config.toml
positions = "rope"
bias = "none"
optimizer = "soap_variant"
learning_rate = 0.00492
lr_head = 0.0116
warmup_steps = 200
max_seq_len = 1024
dataset = "wikipedia_en"
Each number is 128 + 32 x the weight over its row's rms, rounded and kept within 0 to 255. Layers, rows and columns count from 0. Numbers have three digits each. The size before them is the row's rms in percent of the matrix's.

# layer 2 MLP gate, 640x160, rms 0.144, rows 569-598, columns 0-159
133:093156161183106141152112191121056163104144096123173154147150124062096107142122048140118133113176134119167118063136125118142089106160105154139190124167116109127104106100079123169103153127106121188143150167098132074108087127151080146131064131104106112134126059165047143105127122147115152168132188137087119176146146096047142188101127116133128132129137126156073086174154148147127111098095097154122115157179121097117104128102157154065089146096164143121187089121058136168145089092128124
106:117166179109092140086152212116089171127162181114083109127087158179148078090214124130084112135163170140136103095055177143169127154162100105126121136165128123120182120088141070131154160103184077105153115108111148149152080117125112140123155128102106163135122179144164099135091136119089131103123103217082125124140131089171115110168125136143092134090129144110145186117073046115123121138110135147154137135064135126197130088103137120208110126110159129136142105158159134123165150113177191
116:125106128118204143105137161149105148107147151075161148136180110147105130164140065158125188124156168141153132143054136168103111107121159089145112136135069177129192084152124110147128111120063150090147065126151178159065120150126084127083124213181134131095140129171132150164163136149097127146091164139137104060152151122166083146149175199100116092177094127111143114124150174135148137079190094134112088184199106142167140121135128100156117128121135137105152070137135147157059092130130155
109:168129071154175089158123168166168104130153138088157186149145147111103079114124127142149149134041167113073059113101148158179131095148124134114124126109146128183102148084136123132103102088135095139126149092097161166078172096047195069090197140088132142099137166041135100160113191110144112137086110104112151122154121150138120099113142136072122066130161084117085110144098129168123160131131132110119143115045108115151105109122100107088097168127152145116121126079152113086113108165185080
100:085107078118132106130136133112127110100128152124144068141078084098127121135185127110118039159103097132099147147179137148145126182116141124157080082101154114155089170143068116122179117123118110142128071118116166125085171169104097101124166102080088167131175106111120129140141139067066162138134157149148070178162157129142113080189094133157101157147133122084146071097145073121113135099123109085101134119082068098108089134084100164160111139161153083185151206147102033126091142140151117
085:138151109112125102094162155123101112088089106116074179158120157111139148146134169137172087111165127059101141156104135115099134171140114122076117121115074112079187062137074154134164112191132107075041073160115157156118166127075127127189129116171104207115120105112139158139104088125116147107170147128100129128099166082140108149204099072108148108116177103167170121142137100129158143101085165105103134158163096109127174181182073126135102147108130119124113090134156069191183106155153124
095:154152072097134166074149132144154088128148129083135127155127122126112102117074077107112138111184110146148105121038160160150151155080117215159148106120104157160087139105107099167104137065073125182139112109135035092123117068086088066100097110154106090143147135113145105179156127083170106122091127136143102086137062124116139145104100125102129078146183139151150108127128071138104135108124135110126075154136129103114155154159169128129115175174193140128107065190117097136052143168124118
089:131114121164163107175103201137126117193128141126181121106114132143141088140140126112072127150162137143197148123161107085124174170047076141093133089173137204038170131141127114098125126145146107149089076156135125139075145086160168158110034159177197156137100174181170108078120168164137143100151151094120122103097139170104146105105141103150097143166149104136064066157114182098108113144098127108141089151156108171139119130179106123152147105167160112154110155115107155148143126149123149
092:138098109124173157150164098148130111154144133141125173131163153103136155147127148103056161094075083136143221110104161107098130134115122171138117158114105117149186070160130204169144159164102147055081127133104100073128201093076100166119120104145117176161151118148095106135146089156125125128121114146120127126056156121107124188167126122175159102075134128174125138158088104125118156131116199109168102086134168197131046098127200152148117125093111134114121155174079136109157071119123155
121:101125095115139139156179119175127096104216127125164141096100145103127175135132060127081106163087133169110136169134185119095113106144177112074129123143107149197142136115183171140095100114190116141163168086168091107113106124141116100132146145105129174162128151174107146148173115150122115200123072159121174173118199079102143135089155143141096110122116103132138194155100141115108128204125129099159082171116190131124093108135162139109052192130215157114110168134119150149133090099149137
084:098090168161153141103138166115100127125141128066105147043141134133134190152111141172084103132133173126132159133080072120113142077171169148117114123126130178081133138116161096104114089126136108174193153109140194187150167062144124121116181135104146154170050118123126127130118173088095111120160140111082158140102091110123166118134038078161149153145088148092101162035135123179116129151144139145132071143141187158171105153163162129092139099181124110132126090127126198094125135132136172
086:107107104107094138136163123141136171076169142135112133137124133178095115106111101154099167148063141114191116154125156128112066126153082116190129109131109150124120137178198114105120140059040070096125153146152125047169121094088137142201154165120104095143201109100151136087127151144147148058125113149144125105142082098124109192079126108134135161149162095106183099137164150128169118186172096081136136104170069119107137091123130104088111129132177101156125178142140139089114153093102064
091:108103150158123151133168140184174162135063098182129122147123154132103158087094156191108183133124153096113136156175158095091132165147138118131137146106147129112156088159132149177096165130143135174099105145111135136158070121134089149168118136179107079080160122162131136158108190155142130099126130059088053144125103138172092200090137150108126131141179118130114108123065154108062142135025150161117215130099135107119118105144115091214124162120138129115121110094150076191171136152124117
115:102160107115110107143142108145098183128143099141129160128131117135128138169152132161040061129097164155150157119153186149171162117096126136131174139087112062126180108139132106122146109085133105206088150126117115163156125153164134055128077154093153057130171149142135123073102150088103065097107183143110123145184124096123152146122168137106156143057127116124162151079137121135141138129160157200084127141126106095166140126164124150091114165145106120185067102157156091048189110124133051
092:151138116180154129070110141161115127123073152113127130129146118137139108120148125079136149181095165087139097068131118081114099140117052161065192140178131124095147129182181094096171161108094143075135095092190140151095114150112110080100187190100121141108156163110196155119108169123145112131132115135125085164142163130104174176120110102112133089137152172093106112187064141135151125151125130066213150135147141040092140138072161126160097126164110173110120108138134130111135153176123187
104:123204141085143160094163107112071158125138099086083110137171149172115106103152088124124151088121146109127077119118172178159085080125137095050175112141114153105128129122127144133094103122118182148187098122140160126109112104100213137121126144077133144121080152132125094148149202177159080116105109135165103124122127104138119200205058105139150101189140132046119093119083102096074126124127089166124124124138084151156141112119161139126112111126110090201084148105154175115094088187107118
106:152130114121112106163115119176097105111066183154148130166108134085117110073083169112157140079146130183137178130079083134112170118129125083173109085084104113114157137177156160139078165104120162116129125122152114211142150154122146137190082075108136114089170134124062124168088135172132151164158121178106115089067120100098104105120109100167146096166106087180129127146171143099136107137135149078149186125126145156122207112090147086108101122068120116101105117044118163133087081082092160
077:146115176132114166106151112151143096143119067201160146130148137132146104113153082133134148181137104146178138081118101093130152131131121124141144166107082104105096117109121137109164197133112114096162068146095132100182140121084108196139098138152118141121118154152126096137160114124079227070085119095124122150153085218040119144132035152152141103185150115132145114158084153081118128111165163120065114120127087149135097098097087153134097113123039169124159144138127149183130146108108164
091:047106100101093111167137085132165122090174189099131128108132134135102139093110081152151120096071137083093111124139128188120122120111191145119106179155174131171120208146180170091142120083142103164143119162089137142120151100088149164069136141125151172164159227089140169103163173163158113141116144152159150142135044121107131101187099154124113134131182163130143078125114163090135106120121139112076143117122112098150063150087116114141140131078107136135167121180165162138079160199141131
107:122111106135139116093089095117101093120147126163165122088168126147169152139086172162122116073106161176118098078099190124126104121159167188130124140143061120190125143084095236168195109165161167082124146127127128100185124118088134170110110145147102081123112136073134106105134104117142102098126101126075167104119118170114140121150112102161177128105102118121164093107117050126136096089126144062142129070129152136147062163151148099089101101176176171077130180178128073109131139161163144
110:078131048118106156164126153137142096094092099142092130173154134165177103138142129102158160092097189127156182144148134148159128102120123146110127134135125105092091061168167154123106194224143159173150133137136150100174062124150089174164079153033135187135107177174145103148171155177180099121142113124106094137117110150104159127109156132129092143115199145139102111136127142145117104131125079141141121099205113146158142122159104181137056087134111139164153124072086165142105086141144139
092:078105138108103131129165089130084158118134120167134098152106157170131160176134159133176109129180097143080173111119089119088118179125173146080185149175149162152120142074146097118168112146085123083099108204171165166150107164137163180131132128157157119098121119150172132132107146122078135099048054137118161111095143101144108078104128173142134103080135150134147186137142091163132161157117130130098135079147116216102095183079125131082198097111169129160116132147069134081151149131099189
088:137127109140084103103122141110139141126142139106070123107086158072132144147120129108162150108143167118090140135146165116098119168127165153163060123112099147110150089108117112148110184138165161091159107134091149117151110140107120134174143123173158109161102079149130103088131129140137146121184076109164113134069144246110143102149121106097166092134145113164100014130182211166138102161105113163177126102167143097194175115125193081116159111124137068184089098110134117155124144209131140
088:145127081110107150085173146110117200174148125207086095113160129129129109136120186171153179166104102167090224121174121113144148138127157142189093140098110118076098129165149146140103099131142130133137084164149174119119186123111122157122123117107152138159134165117141149124092077158151094172135160138133168082126166151130081164164132160189083144117202180124101133092135137113118173038134101133202112192130089215120066116129178120132120137133161143138131132122127112116141179117142150
101:197155184137171137113151131105103099085140150114090132140136155076120123115137109099093174186102163129155117189121127129137134073130170167146119133145133140168126138175096114081158097143070132086130150147070057103140131065152193201175141166077111157160125106107112133119147137090135141147109095137147176174131105120125175130109123136124157077129159155188223114151117157063116084132111153130090132119162153124137131135129169114095139141144072126124178086167110147119108153190231096
107:125185126149113157129097161091159166168142138155137097120086078122164080163128060184129107158114163119137172072125072122139135089140120098134170126132110141179123127108058103131143102073105176171020186091114182092126167140167122120121166107150087221139174123161125123118155134144123142134141126152101169143097115169094171124119118119151090179064163153162158108146168098120105145122176163160132117141160116139132125152149149153105098159121086096184126125142120077081098212106098139
099:081104235081116168136143144170118144152186138086111198136135125144090175192115087099124112158154102139116155112126101106113147151172094148113116086132128128087144130130146100095141144089072117145111099142107166087105133145137137100151052101137161077139189147146111116099093172138133114130147103158147160164106121111125164189117094148081117151113127159109134114097114179196088173211142148156082141160127162119168121150173123105221119126141142141066101124141097188163156122132066172
110:044125084127137106212132058119114140109101137152113113187172078125134031206126140126145097136085147121102153149083107108150115086147114176158151099152096126163165124102128173127132110159108132131091092125140097080119165150124150173066137130109106092151102096141135140130160082145116156152132143084153108138083078196146140161131153107161051104155146146111135103122067129111173165129124128060134202146170135146095112079109133150176119088082155099130145166154073168165124096155118135
111:108131148130137104113103092111128133122116101112138074062121124124093108165092130144099097168155136140125121106154154143126149120131211128137145148153121147170165104109147190136143185119122130116141086065131101109122070096123148130180170148140180142130097156126165205101188083155152128167151090131120118156107107159098129127163103125175235143110099170039152177077135138142115029126102138183094069117108147158147124127110135164156146107168111114178182164154125093150145124078180173
099:154136127077081098185071123034116117094130104135147092095163114113085128076130097129107140109133119141116147115190102150150122148100162106165138140163098113076159169152152159116187129065152086176137162195140144076188092111126140152123130112077168160126083175120129141132115088071144133129090129167108126136138117111149097079075147178109194144096143141134112089102130173153164094118155086106123118125124165130139132113111112179020157154126136109171105195150133139095151160098204109
# layer 2 MLP up, 640x160, rms 0.142, rows 569-597, columns 0-159
125:155122104090147098104143062124198106116112178137091086113111144168150173095130222120120113164070130148078113184126149118114163173098154104105084129093128126124172180151170124091125099134155127038098124115141116167139152150105135118116234142143142129115114185064182125132138128083126108107112106105166137083096104162187098042156121167111136125141106156073144156129122126057116114141178135092170122103078183139117139119140089132150157128154123124135108156138186131103118180163121144
108:106129102096168125140160155123111181073105128137135082138095124198123123179204134109114128122131180109146089129107172166186214111116075143100121114090099200142169130108117114129112164148119077144121107137116136158169125095153089128104165199174143190053168154125106115123162100111099117105174146127147070094129108099181048159145071151135135137107143176093156126135072131119155186114103127115143122109127133104155118116087113122150115194140162099120139068147122155198120195133104115
118:129055113178119182174075098148105143126141096108094190097073104116083154125113082158141189115099165117157154167123199099138137118120214105183087156109127085144141110115113141101165092155127089082163149128184118141063111143129151120076125205139109080164171140110108090170067126086133120128085150150071127113189165139100161102136198120079134120116106123117090120160110173109154079141154150150112156158103134128115152157086086123131113147103095137112105116079147084084085160138107144
102:182129075143161091190113170179152107146136167092140188166188163143097063112122125132137170154060146119108076141065119102174147116147154139093144148106137113147108139073149105111091147121156104119109161122120180168071175065052147104102212149069127159105150110065117107103113182090153112170088121102095123119167115146129149112100159148107148096127147090137094135160078119160129145112144149096113142110054122135100139120135054135130129171125179106101116122085155108116116116188167095
101:120077123176097107151131184125132146130108177176122118138160114079161168121135109134120209128116162149115164103108065098160149145201123182120122127098128196155134089122137211086135139131066124125099114167177147158104116133118109135076140143151086082132106127082109166132142170143148125107118140151160109109100068197109113103129189115098136143111061064110112133111091078087056118144165137135130141148111158116165128100179151090085153143052121157089117074188145074171127160130130131
081:097127069083131121088167158111127075142124069088152148130103126115078160166096185182121055140134159052099118162109148153098094141141154126058109113108086091127142096093095125168197091139141161130084086136152113158103169089118160146167083121179127165120170139119109108157165106122125109086119140083110142138118137090085191127210133093098128093125149139106152112136072064119160157129113141154094110127158081170124187111144160127165056141120164099106093109152115101131166104158078179
089:099113125122112104137127118131100174115145125193142142120119147101151105129125127145142132100061098129184120094163138123065105088209103063141127165120113159093144120098097147094124153135147113041148117160171211152144123191145158195125083137143100113168141168198116143120103102114149131086171155159133181121158154095154099097124154124155103169125102111051144098144117192087166131127154147137140185120129104164173133088097115143210125091128113111196112187113159155128177095081111096
085:105129158134165157152126044123134173097098145124062121132135098101112137153098132165151138099110155148058103126089138182147107096209196142104159174075127098173117131130142145118133133096102139068178170122111156111161126146108112104109200127088040114165159027080071146162155111133127105163113102155118193146140126085136122156176148160087153081089130150112150159115118066173147136124186118160115167134087161130096150170113127133095134128084113122097146111139164149140174166148120148
094:114122134173117156091109156150105114153083145085086126100105171153167170128137102121176161112099092098097186102084125144089115135044142099088129193111155114160136145141166193113172166182148165065131130082075127149143137149057112176112150110165127160127157087184160138137179161119137096151126077097159113110107146046105141125160106131108163079143199140067095091127126132115118150100140166083121133130159115171102109165166128126171184074059101098165142137144104168137163140132148145
122:106134133186137203130040182119161134150090154156153116155089151147077088145106170014170160131144158110151110108126062172141137124128057128136139149119133132133065163135108060087118093102061076146132109124147158112147078139131119103103143130112156147110183114112126150078178138137144148076145136109123097158169090153121131110168114148145142182170132170126107043119169141134172132056118129103128120108120099125162120112162139138179090128165144148132177128124107067124149165174157130
089:164127138107116160143155103142214126159107107143167104105112123150141086099105123127146159100116136059134132141129152147164089146135081102143143120108121109165112178145112193156137134152136112091110139145080127055075135148109112110139152111187167115113209137113122128068125108120157174112115167155157121101148113168104105156151182228105137167126121104137067044196093103108173116101140083079120158134059055110097164167108072169103144138124104125146155175121092063154111105135129122
090:133102132135084144135163123111149178076136132125089118153095128188117097119126110127088140129071116129199112164128181106098108115189125068146135141149119138109147111164177124090142143069042049071127159158196085092176164130078131144196169090089117060129181115101163158102127154121127131086116128148136119124143120095160121155075137115123131171119134105113143118114165123137178123131166100094155150090156090118086174120127164107043154120138213128147097165117115124094074161090119098
094:137124139108105133189139130108174159107187134163134195193082098124083128099096070159105082142074125084106131199112191132114142146091085137110116115124134148131065165126117160177094112086084155143115113090137081111119149083133106162104109107176104155053152101123108144160154093170081121135134119112141119148158156164147155167075130175111119078132158081138141146114111240066146140134106109122161121167095155102139183134107100104179124175105128166137092125136147135183164122118095067
125:119119148098125136141149119170095150198156142146177129168158093199111147202154165110076046196134133137155167143162205170168168106159068122140120141153112097124143182124104137116123149092181106145133114193113123144129163145137151122095096144104200118063186094189143103120095080095089117109128162103164129151178124160172123118091127121110101151115109164148156081130150088172126165149109114116093169198140103139136124141129128142137096157148165106160065121169157098136145072150086149
099:129147109178149125143118095112154114133076158189156128198143161163146094152092134164181110113131134092122164099114107151120120110132152104121163160073136127092139130138137207115108116097147102101117154116095096134143103112053088146134127151149086115069140148118113140114175139104129126183070081152173150112121127115106148131042077141099150056149177148208147071127147145114203165139138134091094171144054148122130115057105093106134192099096141079137147158117107132105089109189108078
105:081124081134135152172103168157154172089078127163172176110123112106126177090092151132145126120103130157093143138150122090121156122099090139131143163147094150099120105094096192173180131156105161114075130055118173127133149207149115123135155117137109128087116089138124099132135054132059179140141108108148092130058134182099177118137150163091142155071113122151147129227142093125144079126127118133147126161119188084116133148087190100136140178098089177087094120136145165113144063103084088
111:079171199164106164123150133074156175069189159162144131124164094133155166123167110096079142142069138100160116169184173123069052155104133123075074155156164099135131068157132109101142109117115074158162118122126139108097100045156130135116158201109113150142111151097155114104133142095120107156059114088134113109160117129152179122117205168106098109093138125124124126142083127122145164149142088124144119076124136150126105127125115118144134175189164130096124136158138106087173190130209110
084:116120150173161135100148134130102104158132099107202091115118090121095102091209132054133064094159119138142158127104093071174142118137084168084152156130141096052149150116116081188118124114179128118099163110108118149086171145152125093148135093124078196067155145082120082121112091221094152104146154097108142169183126102153208068115082165152062128120142138144100143141117131146146117138079094127063151136093127139116080141139110099108149135147092113154145131141136093104108111098088109
092:211136207156180143040105098128146121165084095137078138113079137137113108180125124132112150171173113171170195173142073123097145132119124098140111095146128115096125106132073114110122148125139136088130141109136173122115068171134131081201178122072133115090132083138125120157075106066126166110150131147105113099104192122125163131101132113112197163128064143111070172152147069142090154150125126149182135137143145154114148146154136136077170141151161126053108091109132142091162146075107123
103:118114184156133133147119095144194145123131163133098147126122156126107111124130154097124127108116165052115094182120094116149078160142140096152100165129151142116115124154125088094136152116121203106176096111125120174068092132086179115100086148055142195123130128070116092092158101158161112183118137105158067135098164145126128115178082180099118116097141156135122159095119145178110255086156153127085104147068158117146144089128067160192131090175174128156181131137144119103144130151143120
108:142098102185121103145096159061177125103102152141115140159201094116151085191116151128160161080118121128153148066163178149135140080066150173133122132101128143104139102135156141156065135177167116133175126112135142112139165111121108146117050162145106133129113154123163120155119138214143103123140052125146115126127137173105136128166108155088095129175115043153116045108145123092117138198129133140067121096150141104101124137173124128195079157124074125185205133107125142139117084153108103
092:130138127141102113128098175126179097138110163101152155093173128076097130087116103123115140108068124140176127147145142116175144095176073095184083092087113099123133116162085161116127144163190128159089139068100107055147121101112116111158103090119037128136112074183076119082170080154121133097191161161161055180103126157133121167170127078158149114146120073208119087113139147131119147127140119103153123131113105045170133123130169165166087128138099157097130106171171130166126129119133110
094:083092159090146114122143059085161094115184131137137142159146149198147091093111126096110166113098082139120112120075131131106154095116055124103103145187156143143113111100127134118157137097060077161099093108106141111098175122146141148112154142155135180136126144143072175135206166085093105163071152148082122121121149114086163190154097103117138131182089146127121170141073133125147182098127134137077148164082101150132100134108148153142067123113100141144147177138103164099074141104076237
093:144134136202160106148128123114142183109089150158115088108122179135173092057113204133181086135150152124107185111196093127150095147121165102107130107187095108096120138145099122101107106154132148098122118102163197095138116134108054106156203141103176155085118130133159199157079136114125107116145181111113125108134118114190123167139129197175070109158145152135140144117138088095178157109137093115135087141137118156190088111106047150123163162129147150130116092085158141098188159095114103
101:158165153196138152082094149061086149062117162104065171101151103102138119136084152105129116091128186150189155130166095126122188115111151165153183215098048123104158096124131176069133111176138106106134139095063108122144112099176162173208127153087135147138067133118136146119108116093112157101170081121128168150130078102136137125121140134140132151086158122171136157133134135072122124141147165196116093125139179110126099129158151138143135106119118070115140117115069116129083129184172105
105:118201140122118121134137154163117133121126118207143146135141108118085145153110063180127107158158128086136123109116123149093118101122161132172152115097096144189175123101024167157124134103075170146084161162154194067159168188141084153077140120162071160161139114133100150115141127149105163060166149165091182134089110169110094096124178178169101116102177144144181130174159146072114162085152134136149099135166184143116121118140142147126143192140094127108148097121081123133120119103071154
100:125103245127092177125139135116119174124176163056117164176167153167187071184091095152153123173163158147152160103112107144111089098169078125103138095058116074043122107130147126108123118108146125101097118125131135107114138113101172096122095083098182100112157136174103163115108119150162143113148129135172090197149118088110147143169058164117098090128154146117099134112115059153091147116123085150114120137104105123138080158115112069165082106132129111057100124117146139164117113096084124
101:108154166099166117078156136115138121148113118144128075133113125113103155084124140097164157128122130131086091065097136090073098134163064134123138122145060138185107094084140156154116132143107196031118109069121108156147112089063171100137102122165132125087141144108144146201171116170190112159133139130148084176124159145141138083159116036179142074128104159074105129108117127115085198120087123092114108049149124128160133089103107141160077116165076123130112148093116139129118128090122083
107:120151133149201117179132137080140137141154168121155163209093150100115140132102110122102135162095118112144173164162036124134098132142109102150092124099153110170204121114102139078129091126169100091114120138061185149103184133121126166057104126129094140092183118125088101120106134125100096189148128133132106145117121136161067099145129108098096079086137187116131129113104133089094172178127091053105172091123132114123116156093086156165093124119199175133112136132147102154126038158108172
# layer 2 MLP down (transposed), 640x160, rms 0.123, rows 569-597, columns 0-159
113:205140165073091125078143144073176091193156111104067121128119126128132129177132163123132154097103159183108127123108146205092127118134067158105067138114171137113135175149121064100104131164115078115150079098144112137147131132146142112131113149101148097140111175161185127094146122154150123113125167082161120109104080107147111156173124123165060133161130099100068101114077123159108131187068154159164200092151098179096140135147085090115146149162084134162105201168130138122108137115063125
091:099198132096115129162223149103122195086158155108134113089149145184084115109175115139157134181121158115134142093051171132186169104107073129093144048192078111112120143121149122144116155095115046093143124083145137178120144131160096105147140185152129125102180122102086098145123126120095040059084122124100111112122169121123113172130115144128099148095091122137116135129100130101152158084147175115138109076114109148180055071130116118111106132114164118119108099160121165150166151108150134
110:192184127103103097159116103146166067098182077149149124125144124145139083123134192116129096130144085121116105095121156094121111197170076110160127158091134113183141141114124169128135133141167126159119158187125096106188160110137157159173064061084154101126099131076145128112095131083134081083177119141161129119139115167113159119140073102183186175089185161154126145129089083129107158146065172126167157050084119123115137145123136120136103185128100095110120124119116164119217093129118103
118:088143054109130133148148117139075147160177163166138131139070191176149175140090124135131154124134137129159116114089055127113070114140128127159103183076128132145138158139110092154111097086132084172128128100117140190132136076118137096131119132077197114048101144084097185064069167153175139187083130149111132102107102203101137104099129122095184097162091124130152193107122179173157157168149154099134059137137134128113134132141157146119141177121133120141100103113129092098202138134140147
104:174180166194113108190127099118129159093179123154105046130146143133122146146124147142141179114139161155108123128119134122171130061178131197113193140113100115118183107090135146079127115091088139141131204122159114126178054090190096162102162115198155071060097189116124137087162114122162096101146080105179199098105091111131103138135132102082189094093129142184108138132117136143154096126128137138098120165128101152150163115141152116087110133109113107110109096158164162155117133070134127
078:124120216143142166095168104123125144151145097135124153112144159096158078110106129073140159148150170173119094081157139107222083088178110141103138123112089133105097149198127124100088199117115109105093169143113149160114108108103146185129129111105142063114096103128116090120149119141148155155088193173136144126095095215136098128136142140165154159114163167117085104087106088177112139176137139194162151111118170158132105182079162072115149140121137203153109180136121170076111144147113094
096:065110169096080170136126131124027150100170145121124198135054171125170112118161144128118110076126131149154109082177073120130086113197110097136135094070116124184114099125085121077170138141107132066114146163145183174182178157098177144105086135117130135129164124188144169137130115100088119132193119081139148117167150132153114124139135121140097130098081123090141111120164128140152104131090146105111172107121150123127184094099108107122118101125098092177136166070185186139179071110149123
099:094090118157126127108182158105157150119144142161144116163143200086170120142119165152155148144116096109174097140088126140112101133113059112103108124145165149146131139141113123160144114128134106083033076171126082130140149119125148115125075173177146165154097157168159168085117136151168177132090205144090089109111088131137190091122150031209121158131103126169120097122076174093134148135078178104170083118128112131175105110169208130150134091115190113157093121125126124143112090162133142
098:069105119133142097152155110132092080098131160108155129116116097150107112100163150119112118160201149115146112175105140112091161113140173118099065075176038116141132125153127121142072072170121093138106123155119092189132086141122101115130064129160163052149077106094147110125081120148108120117117144155108145148152093167103071160122131131192083161115088154127105119092143153137194164160104106141160139149089118133070109076091069158110113114214127100118191071120139116096115136066135177
117:116115161173158182103053173164139109132113161178122125181084133148109112128092154013169176133175130110157132131182085148146113147139036117099133135141116170102100132148136041107126092160104098118122114136142133094176077180078123120167132134159144169122128102081077107106130139172128153115169158117125103157122109151084159142177176159093115139151136125122073077123087153138152148108180151122111135108171084156149101107159141099160093123117164191181114162137109127138163160195119144
088:168143121167102122144101103144179100121124122159132140130114106138131103107122130134117168126112074116115203132135156095174106089110073129084178065052143078168183130091071140152181123119129147115115184131072099124100112113122139098170165095130128067101122164094152163105149093113080097112146164080160223076112141126157166171153119161117110111070113096144120140123147082128169087114138182137123137105100135104073152172100160159114110139128156139210131156119029122170163112141144097
070:182067170119077090115153161130112140112074130123077089120125119146138114071155105092130145146050078097120117120134180100120127110132094115113139113168131117133149128101173102159068177176109025156152196150156058142172148177121124125126132118107049111121110123105094134155083144093188171159141104138130077143149136110099099126105148127110081110123055117110165141110157104135132107122170141123142143109103115112192122171114144121086104172084217138181151159103106151088104083133156101
101:106119055123126120127158157117105113165128074108183131076183126175098137164133175113144210111187114162135101089134075135139107151119136068124160137155093125127149128130168105109111203107178088109113119161095133152134105176091170123158163192125123156143148176160125131108108144082139151133154171139070102069126166150114198115169140147110081160122135133138100127063184121191134133167140139128109174169142206138091133089148176098188115082174089113102134097143109130119161127135124192
109:090127172143098085139169181157113131192157173147095102149143100146085136141197150130113092201104150113116142129113193170173163072100072086132132119091085116127185118117151129106095184097190137094136096144133074103112159177147195120070084149109131133142163105173142086086117093124083140046116179133117078159173146147117132126122112095087151136126093187136175104132130090109141187131174132138102178158092141150149163095175125106141142135128123090141097133183172122098137109113087146
085:119113089114143153109091108173115151124115119194137173147132177151134154113128116104081150091096144111130134110175116120147135107108193159112159188116168212113140086140086162111137116104165135153118109123146155167055163131073175100157120144125134089095119177092092197099142089110112118117089085155183139094081104097084157130070109110077098046167180057145171182113143071063118103146068099141106104146142134137117168144059102112125131121113142114153114160143157135160130146140071105
109:130106094138160109155100175147174159092103194119116186127140117065136165126074104082170101180100148158099112153144068115078128134094095160107142155149132153146108143119107142104130126154111122136071140101098090102148122179116143133112144068128082099131184098168095160118165123132085159132154106085089136145059133078112175083080154113094156160090075091171155111147133123105157057131127122122139150148086183074141137177104147208133072147106104179087102124113141202123161154093080119
111:109091070114155113134097093140155056158100109113130092117166152109068130121121089146154200108180127194106154104060102132155201092168148094162117118048135156100102134154161142165075158105185158119105157141152121159153161180118135138165093111111126104129157137159114093141152115154189111135166115131111155123113123152152072088137089111108123133145123170088114131100147120086139073117094138167112123142160128130087102139102156088079167107040107171139186079105114150135098073111049165
078:155136146081140097159167207110116196121132085112133128118134039148084114139126123100175219156136095116110135130160139101155132148142089122109110123129142126146177138149110169146084139110137127114105158143176097214089105169124107155118165134084161075114123108145074142200068116176160118142167142113175144112124133141165136157180198107116100045218118126188104164156123133132105179122097123134099101096145112148122144109113134115193129174110127161102169156189120134152106110141130091
097:200121128100178123111115144126096145169041062146120171096139154106153073126117132140188171160153088155161171129164155079091120123153093122125123088147191152137085106072098152149137133097114149105153129148100182164090104112140120105169194196136132085113178153086128125124131107065152093082135106181168116108054131119179166091117096088100153135111100078136124152140121090113091152142130115095152082196130182115134139114108100126125117158138140124098187111102177127096156063094093120
101:176121139126136076146164139085162153091063133109103090113125129076088086145124144143171124074143139121124156150175096095154107102127157101100141064104121121115076122154145077055133138108092127111149122166066180158199129115130058156133147161160179190130091093155112169094140132141135084120147172118156113130153126101099050154171142144097159132143079123095129136142137162128061095104110140114102090085153110186130129099115116189183147142136172081145127090142086137164171102193197116
110:191118218081120091090129132214080169174134178135139112074188166101137129134128130135080060134195121169119133160118097125059110151145146134102158143121140128110145152117109120135127087106125099118134138119139124117128160105151154097131173098212120094143136115100140158118102042073134137106120123185189110164143137121095172156166071108184161117143126125117106109156139113108161139116147142154109162168136162125106077062089161072100096153125064152151120171151151110082171104159090127
094:086113174149154160103160119138162248128112092134129132133154171163114166130150125148163115121120093171130161108105132129120103117129118173126095134123112166138116135098139113061126014142143158069086128202114165144108113164154089152151086087105143123081085141087177191111148130181084162129073077132118164115095141094115122132127112128125153126041108086157098168138105162159103147111080153094142175072135118181035142142141096115118135099137144171110118143125081137140135127154121154
089:095128051143117153141075118072163187123130102143103113077115086073088141163137140088111114136161157131153165165126087153115109150133165181146173103101119125157170154081146160120111165191145129127160181121116124125144135144158090134089117083055113131139096148082129081127100093148139119159093139172145156110147190117120162088122081129114093060097181108102158034123153077138093127103190159074170127161105166131164146117132075111127175113169121097116083094110156115202152133112141088
099:135161102119068149098160136132167157174158104181134164104153145152132100129147104170202137181052123137130180107128146077129168120140175139164103135135108104109074120191194117155079120053148166106114094131149157108185167144147125130083091108093131157153174149092123116156109105155128178161144139119087173136131174100159113106182129128162082157088172133096126129117110092105115106062118105175188098196090125201117058139086135120130156090140171164161088130125100090134100122146119138
109:115145133167116085130111168102086082083129132123095126133132115068098147139134096089127125192120102151149116191167073164130150092089148179176150144133117159122117110142143112129142091213141126049131172130041129090123118118162160174201138141087077178100066146099151105076083104131172096089202100155108196180121083119100151119100140133168155087132162145161169104111118141078072102104151123128125145099143106133094117149167139117142187108110124124141166140103130162155093106144187118
101:134181114150097067121194117170125150133117121130161119113125106131111130090083163110195148151110144148165082165113121114117181186167191067175093133080124138125185157080096159134095143106117154122181172128135146154137114142139125099139156131161157140120096068135089117122119120136032123081119070125154155093091157087183127119180133210173122074127116134117166124161123107137179119089106128093115123101105183080068119158116182167146159178114150149102140113145142120085066122183141103
102:102157206091101139184136086114160139167166105158105169204137132131159151142117092055145067129117122108116107118104137119129105098133099087136112131165129095103133132111105157069092109133101085127140167133104130100085104092151151137177093122166076136128167113173113074145145152114114163078145140097133199170118115151148092136144116081135123146140143082070147119145149169085109158182115124154198143137114106108184120160112211130233140094145167071082166148128067143142171150091129127
105:186185145124123097113218149153144146135128138121140112123143134109131100093149076109109134143157115136152128186109210123139101106179108128064092112077112166147104123110149092118096116125119179128107089077179188172101111098131140143193145139177129116137123140135075145086108173087138055093181128106145170095133189084125119090090113167052164136119148126154146140153147097089108086181118101123121117103126129155161115154086085128053072177132093150121090067123189112090161105115122134
107:144120134153148158125131115080061096164116179142079145200172116102115105095151123081136071087157154128166145200166029139099120106134096078131130104120109084175176126107129084097175127176192061119128085176111129118111178126143080155151115122134117156092150126171075141139117142109105092175105145178172137163096119117171113149175145095146107075124146119137072090143139110081121142120143153099184159128128133137114145127148078135117071153111171163124118073116157055095120106150099172